config.toml
head_dim = 64
activation = "gelu"
qk_norm = false
attn_scale = 0.125
init_std_o = 0.0385
optimizer = "ademamix"
lr = 0.00042
weight_decay = 0.5
warmup_steps = 267
train_tokens = 279200000
Each number is 128 + 24 x the weight over its row's rms, rounded and kept within 0 to 255. Layers, rows and columns count from 0. Numbers have three digits each. The size before them is the row's rms in percent of the matrix's.

# layer 3 MLP up, 768x256, rms 0.0568, rows 314-363, columns 128-191
100:077103148124164106175074093171147119117124157137135134133083160165136150154119130118147126103123104142140101140132151147108146123133105118144136136123119114108108136136085092145165104104119145
101:139211106120147130138116140089180165106143180166151160135120139125114111145156124165135098147096125134116138109115099113105143115163138102142092123110128130150130154141157120137098165110099071
105:138112178126158155128175138186171100135123128127126149136107135135106069113132158127121130112123135072124162113130128091128126102098105195141132156116134157172114126159108138082134126121135118
109:144150130137138148100141126120136126129060157132058148124135133126126073149129108097141124154091062125103121118108133155133142112096126141168125109145101124131130086118151106119114147103146127
104:128108153137090120149143147167110162107143147085092143155164116130130107105160137142117106123129121144110116126128119119050108138196125145090144124076075143145079127122147106156141132115131137
095:141146149111103128086113104135155119143180134103125099135139137151119123190098128143100141111138123102121113163089153127141140093148137088077094164140126114118125155086152138114107109133123122
096:098127144129137148109106139119129147151116097141108119124127151151127153165141179130110113144135141091149113137156133128123112118149089189155145131110146120119161127192111106094096147163107126
099:118161111101170111109143117157132129157151109130114130149122137144157147115171088115146155176074144086120129153135115139129097121124128113182126131150139142144131146145130132137111165109139141
103:133120145100133137160146137152133076127119134138102123148119120099132127139117139162129154106111137124113112072096137139103140121143135096157127131132088149130118108165127109134184119149104133
097:136148114117176131073097143147098134112121159099149098119114147129133138094172161067115123180158105152121101088128098116104132128138153112130105112103153106176146130142134123097134115127087123
088:114120142090142123086136143146150156152153132178087148152149135125148132129082135172129123136124086083155129116124132143089135108128085122103119132143151153153099154117103095109116119091085137
105:145124144125114123103145127116109133119093164118129115089082142108143133151147142167096101113167137148174108111120128154086121129109151148141106103137118135128122076150165101096112129168113099
093:128136168143149129052157139122112173145161106120142129166078180102106105119148112118112131080107105126114157089117120114133146123135161155133131155177139173084192142140115090138121146162145120
108:156126131119172125175106095118132147078125131156084073138123114150120121187123166129080124141082120164120146113110110077123173077147098106130070150075105117138121092136112126106106119142130083
103:155143148111127124188122123111123163133132165110105140110096135142107152141159131114137163112116082094125166130129134123121097094113115104145119102140140131164145144123105140103112135114105082
108:154140130083144111110155087149150106144140166106115141112155102150146145118141117126093141127115094127071138136154112151085159110112111156132088115164133208123123135116123115176096124167133143
106:178120169124147139159150126178119142089121148141139135091119156118122141162108131093151121091129103123178124117131125091117168133129128159134100162124113118149104119138138117152128128080118124
100:185108150119127094181098112100091111148128150129089152098102157177147113199166144158136166112133134103123115121117163111096162151114115183079113110087094152155128145093134114103120166137102082
101:143150133119116170140120125154101101094121124134152157141088178142152112104109102155144136163102142105146134091087121150106113106172157149119145103163130100140153076151106158122145117121084124
100:134161158112147165091118152138130131180120175128131144105109152124176126121130134112107129131109148109146121172094089082132157138145156137125114139176154121150138134141127109140105145110131093
102:104110136121157123100184116138110132115119129122071137169127143124147110147111101150133152151100128136101122139087135147153159126144141086129123114122119149157178147161140100106151136159120137
091:090113149090143130117159123140156167130089080116132143139125143130116077125096134127167109106089145139123139087110132159115159102142133066139081098111135099125176119159146139157137118138096160
104:146130158090099146118135135114111143157127112117093127114077098131122116168110126106173155121108155128155143100111112152129118135114116143100129132132135138085167126158085113124148088145137081
093:158112132095136111105110145136082155131086126172083143122119175086111140102097088139125108175138085106134129115121107110128141187096124127135092162123115160133144091123111160146130166102153155
098:154151119120178186138132108159096137147086092140140155095148122115131132125136120097137072129107094118124145130106143132130139125150125165113146131144139155132157140113116130130143131159145140
106:156093128144137119137177135191148108129109106096108137139096142062134131141148122152095142122103117118115105115173143117119183118095129138113117156179128152118107125100135114142136113117093134
098:119126125110158123101117147140111160134112115107093132139137143103114124120085131099140114110154119113106154114179089143138147141115147112112148111107129095157137108159086149149139132143145143
101:157129117145112112146120156144089155129140150111135139135119105123157162138145116095129148137129111121115109142073078123071147127136167122171137112111107129120127111126119109184140120131074162
107:122144157145082132120201121103134136087109141109123105097120125100132109104122153119106147112111102121137126130109111140071123140119128114140126139077083123177111121179148157082117112094128133
108:085114114132166139071123096101124187098103152115146099117135147094137092146135110141154144149104122143138151190105119126121122133131105117126116129175159163171120108181157091102107145131103142
099:095102127117138144090152118137141125095129136159116140145130131108121152142090144141124139146089117136133141102174163130111144158164149139129112125110159124159178094136154132166103113157131106
100:117128139101072127124124119121100104107137160183101127146107144160133125165122120150136145098119146126094111131118097148104128119097117065136110117154094119132113131134119144108099096090113114
093:134136125146098187135119082078085173140152117157099153139106128119146136177135134159150151096116134087137143116107149153102178128169141155139101121109120142121142114171137124183138130095130112
099:146164115075123120070094155164158088137101136129058131130159142110129137145112147156104187136131103134134119140130115164156178140095160121143124179128120089130152088116117107158099094146101093
101:121089114067155139142108126130132152151140199105157111130114143129086141136150148150124170127147134136144108105085128128115121139096080159146126142142103130108109087121147144141098092112140104
091:174099162089131124076116098109085104138122109118127141157120119123117105142135122095120125145111125140158187118175130145143126103139057132107131110111122185099148082115119103155108119104133094
094:154094146142117140136144140117144108149101101118127090090104189063122069137122147135146117121100112115120139126102108126129128135105145105130121094087148175133138094115111146118134128143157104
100:123117162125157136114119177160126144139126151117130118132117148095135102113165137125117107117127129139146122137117112166105138141183135159142150112160116157123127140158130122117109165079150142
098:146130141155118114154111089112163133107143153110119131143101145128172104108150184126138112164137138091112108144099127105105124133124150100141134149056135120118134093089158150140074097150126147
093:169111177136143125102079107114111124181123134117100100112159154124103114125093183141108150101105096158070109097102147112150145096117149168108134137162075133129118129164151090138100148146149130
092:141118139129104080120111098152089141140108148132132107151116154138145133158129157099120170118177100141136138147126118119103143111123144118122148156083117164151147147129193139121098105132100144
069:126145119145117125118112122132146144146103131147103138159136131213109104101119041145053129120127101149162159094147138104102115085123104126104166124139104137134110080126134134137116119157121119
101:169157123100153171140149129105130089123110132098086151141118117138129129137149125109106127103139132134155151170064119174123151129126157154115138132124122139106145121120132099133117129107113152
095:120113148138134115186137119142130145082128117103087145154129102112167107156145107157095113105124102114129121113177166129132125079128157098152130132135147140141127109137104100150109104137146103
095:111145143132160153128145144130131128108127134150142100120164111119144120134153174124091076114142099102157099103149124102086158158109126189125190111136091147180137078157152142161118132116134102
104:137115121119135172085194107167091146112090134091110121136102153130148100132151088145143118105137146082107099108163128155125125124110106126114128168184128104163139146098152121136071131146106107
091:146117087133134133149124149178126178142121099131144140134122119149158126123110092139136110163122132130144130145126137090093132121136140139171103072083134114106132117135123076167093102093113125
094:133108142103099114119124112140145098156163142150096116134136134162148152181099096178130108107143126090148157142098182116125138141165105089117058146133100130122135180159101120087103119120064148
094:117126114104137099135156120134076130109152125104130108113113105157108115145145174099122138093090107138140128131134156122088136137101112156121143100167114123082144134151102118158107151113117125
106:134125137135132162127171153136122093112102083091146139129083178118181126143130145125159136121150093124090188158148113148110105142113158128123131126121163123175168118123100113099110104126126111
# layer 3 MLP down (transposed), 768x256, rms 0.05, rows 314-363, columns 128-191
103:130129152134129166103149155105119137108116138106127141108143158130111142123084128125141129123126092121097148163141130137142168138153107089134124158134131110128123078112137097189133148136125121
105:104125136128126110149111110136127140113105101103131100109132138098133173175121133128118157156162101109130136134136098180146122125082109121149120172121105126122120108123130101088175094100140134
102:131118102158117125119099102127111107112134144117098093093174073144155135099114158173169129120153134123137109134112112141169111132111113105165126140120100108123085091146189107133140123116127146
107:145098119166110169130116144098145126093089165165149140124159098109121151191093147165120129111125104116125081117134139116173096150119130158122109095143157173147104131126130098150135117171150177
103:100120136118082129129132141130089100167130116140107109169133120124109160163161145183118132126083126110152142125146106158136139090104108137150099119117126134132135119131183102124147121124160132
099:135125152142096166118149117140126137138175129089119116170102141115083134162130135154105141117145119137130127119127119136111110149086106112128113079104134162125128103122156077150125162143091116
110:104166132120122153134146191075156154108051085094103153132117137095087101133127101115105127121120135084112103129110137140149128176123166155129124093096148104157149157109144074092123127146104136
099:150102140154084138109053208160119082156152098144117103129150137133106146176167159096112164124114161169114123083111104096121121119104179116088105114100167128139120137129116114125138130128073146
099:160146148157091136098145122157155192096106131145133101126105137146076119159139123147140119149151076121084112139119085138127154127154157146136132160164125132089148120139121141104128142105132163
100:119149112134135084143122133144109133100161154125107142135135131126109143165155148136109143142162112137127113140114166139130149155114119115131135124102136113166109088136105082170124113099106171
089:141144147156156150116123118136153112089133167102135161103112128127122157119204124122106152123126130100117149128131112134099141122145133104078150122169137120118106092131134049168110118135111116
105:122157081101135120153139137137136138119149117149122135131168132137107068141144120115114161110139115155103123112141117089125163109115126097115128136145133119169139142154112149163149136098126117
097:131117118104105095196112114120118109140141110161129069148128125156152093127114153126138102133118159126114131163114095114137109166092100143120120086127146141120149156116099126178140104135106111
112:122101173125139081107104135140125152131091129143111121138097143142132151151056140119107140091161110118138118138126117097122128158112181128138128158113153130119116106116145110104123073092116094
099:138132131152096080169146130135132115120087073178114105111171077162127139150128118131139122124117135122083119125091156130121091133101122106151130149065147085168133166098085155133134076097160097
109:116091097163075137139117116114111139128151115150120140161163141142100120093162151127104132161109176150116101116144135114115106151126135109148143084087161175150119127126125126151171131156097157
100:116119136176114096121124154148160130094083124125174108117180111125112170117134099084133119147138116127140105112128140109090112115146103084130148132133100101140122140119163096138153115106167110
109:173112117091157149112157100055177169122112112157121141127146200110124078121119089118167126137129151119122122143144132126111167125185141154141155125107127103120156188118129085080095086134117109
110:146125153115129104085081126122138113064113137080035140121103117136114113158155111152141109133132089183103138145100089120116129152113145107069115162130086122154103136156135053103123137086132129
105:128162128125126115165129112120153179134192149114150150134177122151107144101140144157164184122121087083171165114122115176089122152092124085170135126118105103106115087125127123145119084130133120
102:133127130134155128137100151122116132129144112148150108133100124131147179135135130132146116137123128157143152113131070113145119098112155130090116098148116110167149116147163149090173109131085132
094:115172111161117111118101101148136073083107139112100107127121144108149156139105120165116131125106151147141135141188112118086113112117157151139185103133098119096104158123130099119089130112137142
099:119138097125157143129107116151117176142120167124097125106121153130168121116149108130161095113118162097203079163136148085107128142166099137121147128141144120155093137165194095182145158113108128
094:093107104156114136103143093120150133152152130082161168142131094105132140163059092136101151120100147127131138128142142158144101118116108074105127092120126160101148097140145114149140171156136105
090:153132145139088144137126125072149154131139146122141109054130104102114112110116114109141134115148130115170175143114167096156127073137148097141116132146130126146110112114135089088102147157159138
118:140129113092147138150186124143130177161109192117153119110115160119163137141135110141133155161136159093096120142141127136141147139130120142148157150155127134116126087122132125171141166107135089
095:156164134096135142112123138116133119123154142114143118144144123091098094162111092164130115127142110111129106133144172129137146106119113118158144105104112112119129142120123147090094079145103112
112:140135094119150139133167178103124105130110130120121124116081159129146116121114121151127128099136130120102104143130128141107141154100121086107109139120140162086114125141140072157094116143123122
112:143114141109174147137097140186135117168148145150097149097112102115149148123129107106125121142076139127147095168138119124148128161133169132097103094152112147128123153135109121122089124141112109
106:107126102135080148164143123168165152134088153109084145116091080143125145145086099146096095167149141106110158122129138139176118118137111145147135149131182104159144130163123166111129102125143126
095:087136120144102133145151106140165147117088095172148127135135127109112164110140137118155076152131153097141135126098121116118114158159118133149160164132132110126131111116092091078087143147139151
092:096068092167146148113119129128086110099119114126105089102086173149189162158123157130164140143130125089133103118122079099148149093118131134107121125119193107117133137142137120128132111047118117
091:123109121115134065123060153093184148114148156097103101127148128113121110133141175115130128146105137137118079120148139099150141150122109081102122123099116117145133123115146170125103113128141154
103:114147132127163158098126171080142123107117101167175133107155125141112097123144124107132087156128152141137178098129158111101144104117151128116148134130143107129098146172162095125165107102141153
103:112097065161081089105116149128096145080152114105121102144133136123123126162151143146153129163122102116118116126130117132102109125134160110141125106136192136122107108150143129140145116146138083
095:127112134150164150123097148103173079155095147161193113116126118120140161132133137178144104090113144146116107166119131115134168147148143071132112122084128095144190166113089154150177123121132123
092:152127109154154142127131103109102117126135138109110122169119105160128150153137125136106114144142099162120105112138099115125166130109137098100118161118114088107113111134124187106138151112146134
095:171136137125097123097118133118138131132132121161148111117133100115101115148106103121115156160107154097135137119134108168129146105134135125178102089117107107144093114157142107078137072128099128
095:141084125125153133122106126118136102130139087175156134141109121131130151148126155147137088136131079148142099129108144136134151158127114116144126124164141083123103136134103064181171104124127082
100:140105118160127110147158176085125133112106146118135132089161147126142118130129113136148180167116100114157141148148144120149098119120158128127122117110095112149151135141122126154081127137154100
096:174121115125114120122125120113165100166117141115157086152142115158140143129134180078124152118132105085117148163091146126146107165133135160118134117087128153105135129109130088151085154119126043
070:125110138123114122129132094147107104146151115129159141130130123034133146139115198153171125123122160141090109166084120145147138126142148110134126123153132121125135154114128143129119148107128133
101:142103138153134120135127150166154117111168091134098112127108117106134139120129190117096104116108156090108133112122123103099121112117110149151111126196138119155103139099098122140148117143146112
094:102155125133138081157162133159167142154146118149166158104162170129086144132138140104136100129144098081079079142121199112102119146118108091141151160145176172146143115133073152115147151145103149
099:120132141195119165097162094145083129114110133102093115084124097151133080109157106145125118156128139093143170115146164132110079082131122088121147133148136117116092147119150123108149164092135162
115:182118127105166124138128117112139143152130150092097144104144150072130126111110127064111133125132112161152117143088122119138117101105137117148136129127156154150105138161105109125154094135142130
090:105095111170138144144146104104141095147171111106177081120143097103147183115148105125156128117113099112122103095154092133168146131136135104108142078156128106173122173147114067151135151106084117
101:155132094129120132095145132134133136104143121142120156126115165106162066149128112067124108133153124142129137147144076111102156107122115146125145149108115150118117125104125108109120135116134148
101:100126134169113115154110146134133090159090136123074135145143197118154111137111140146084120099111166111151138158097142081108155142131160130114115062108115173112196132103160132124142168141123080
100:098138135154170149116090140135097125155146120151101118126148133120107104118108144144111128171079124165156095123082110156104120132130124181143115125119124112095129111145125136147162143144103150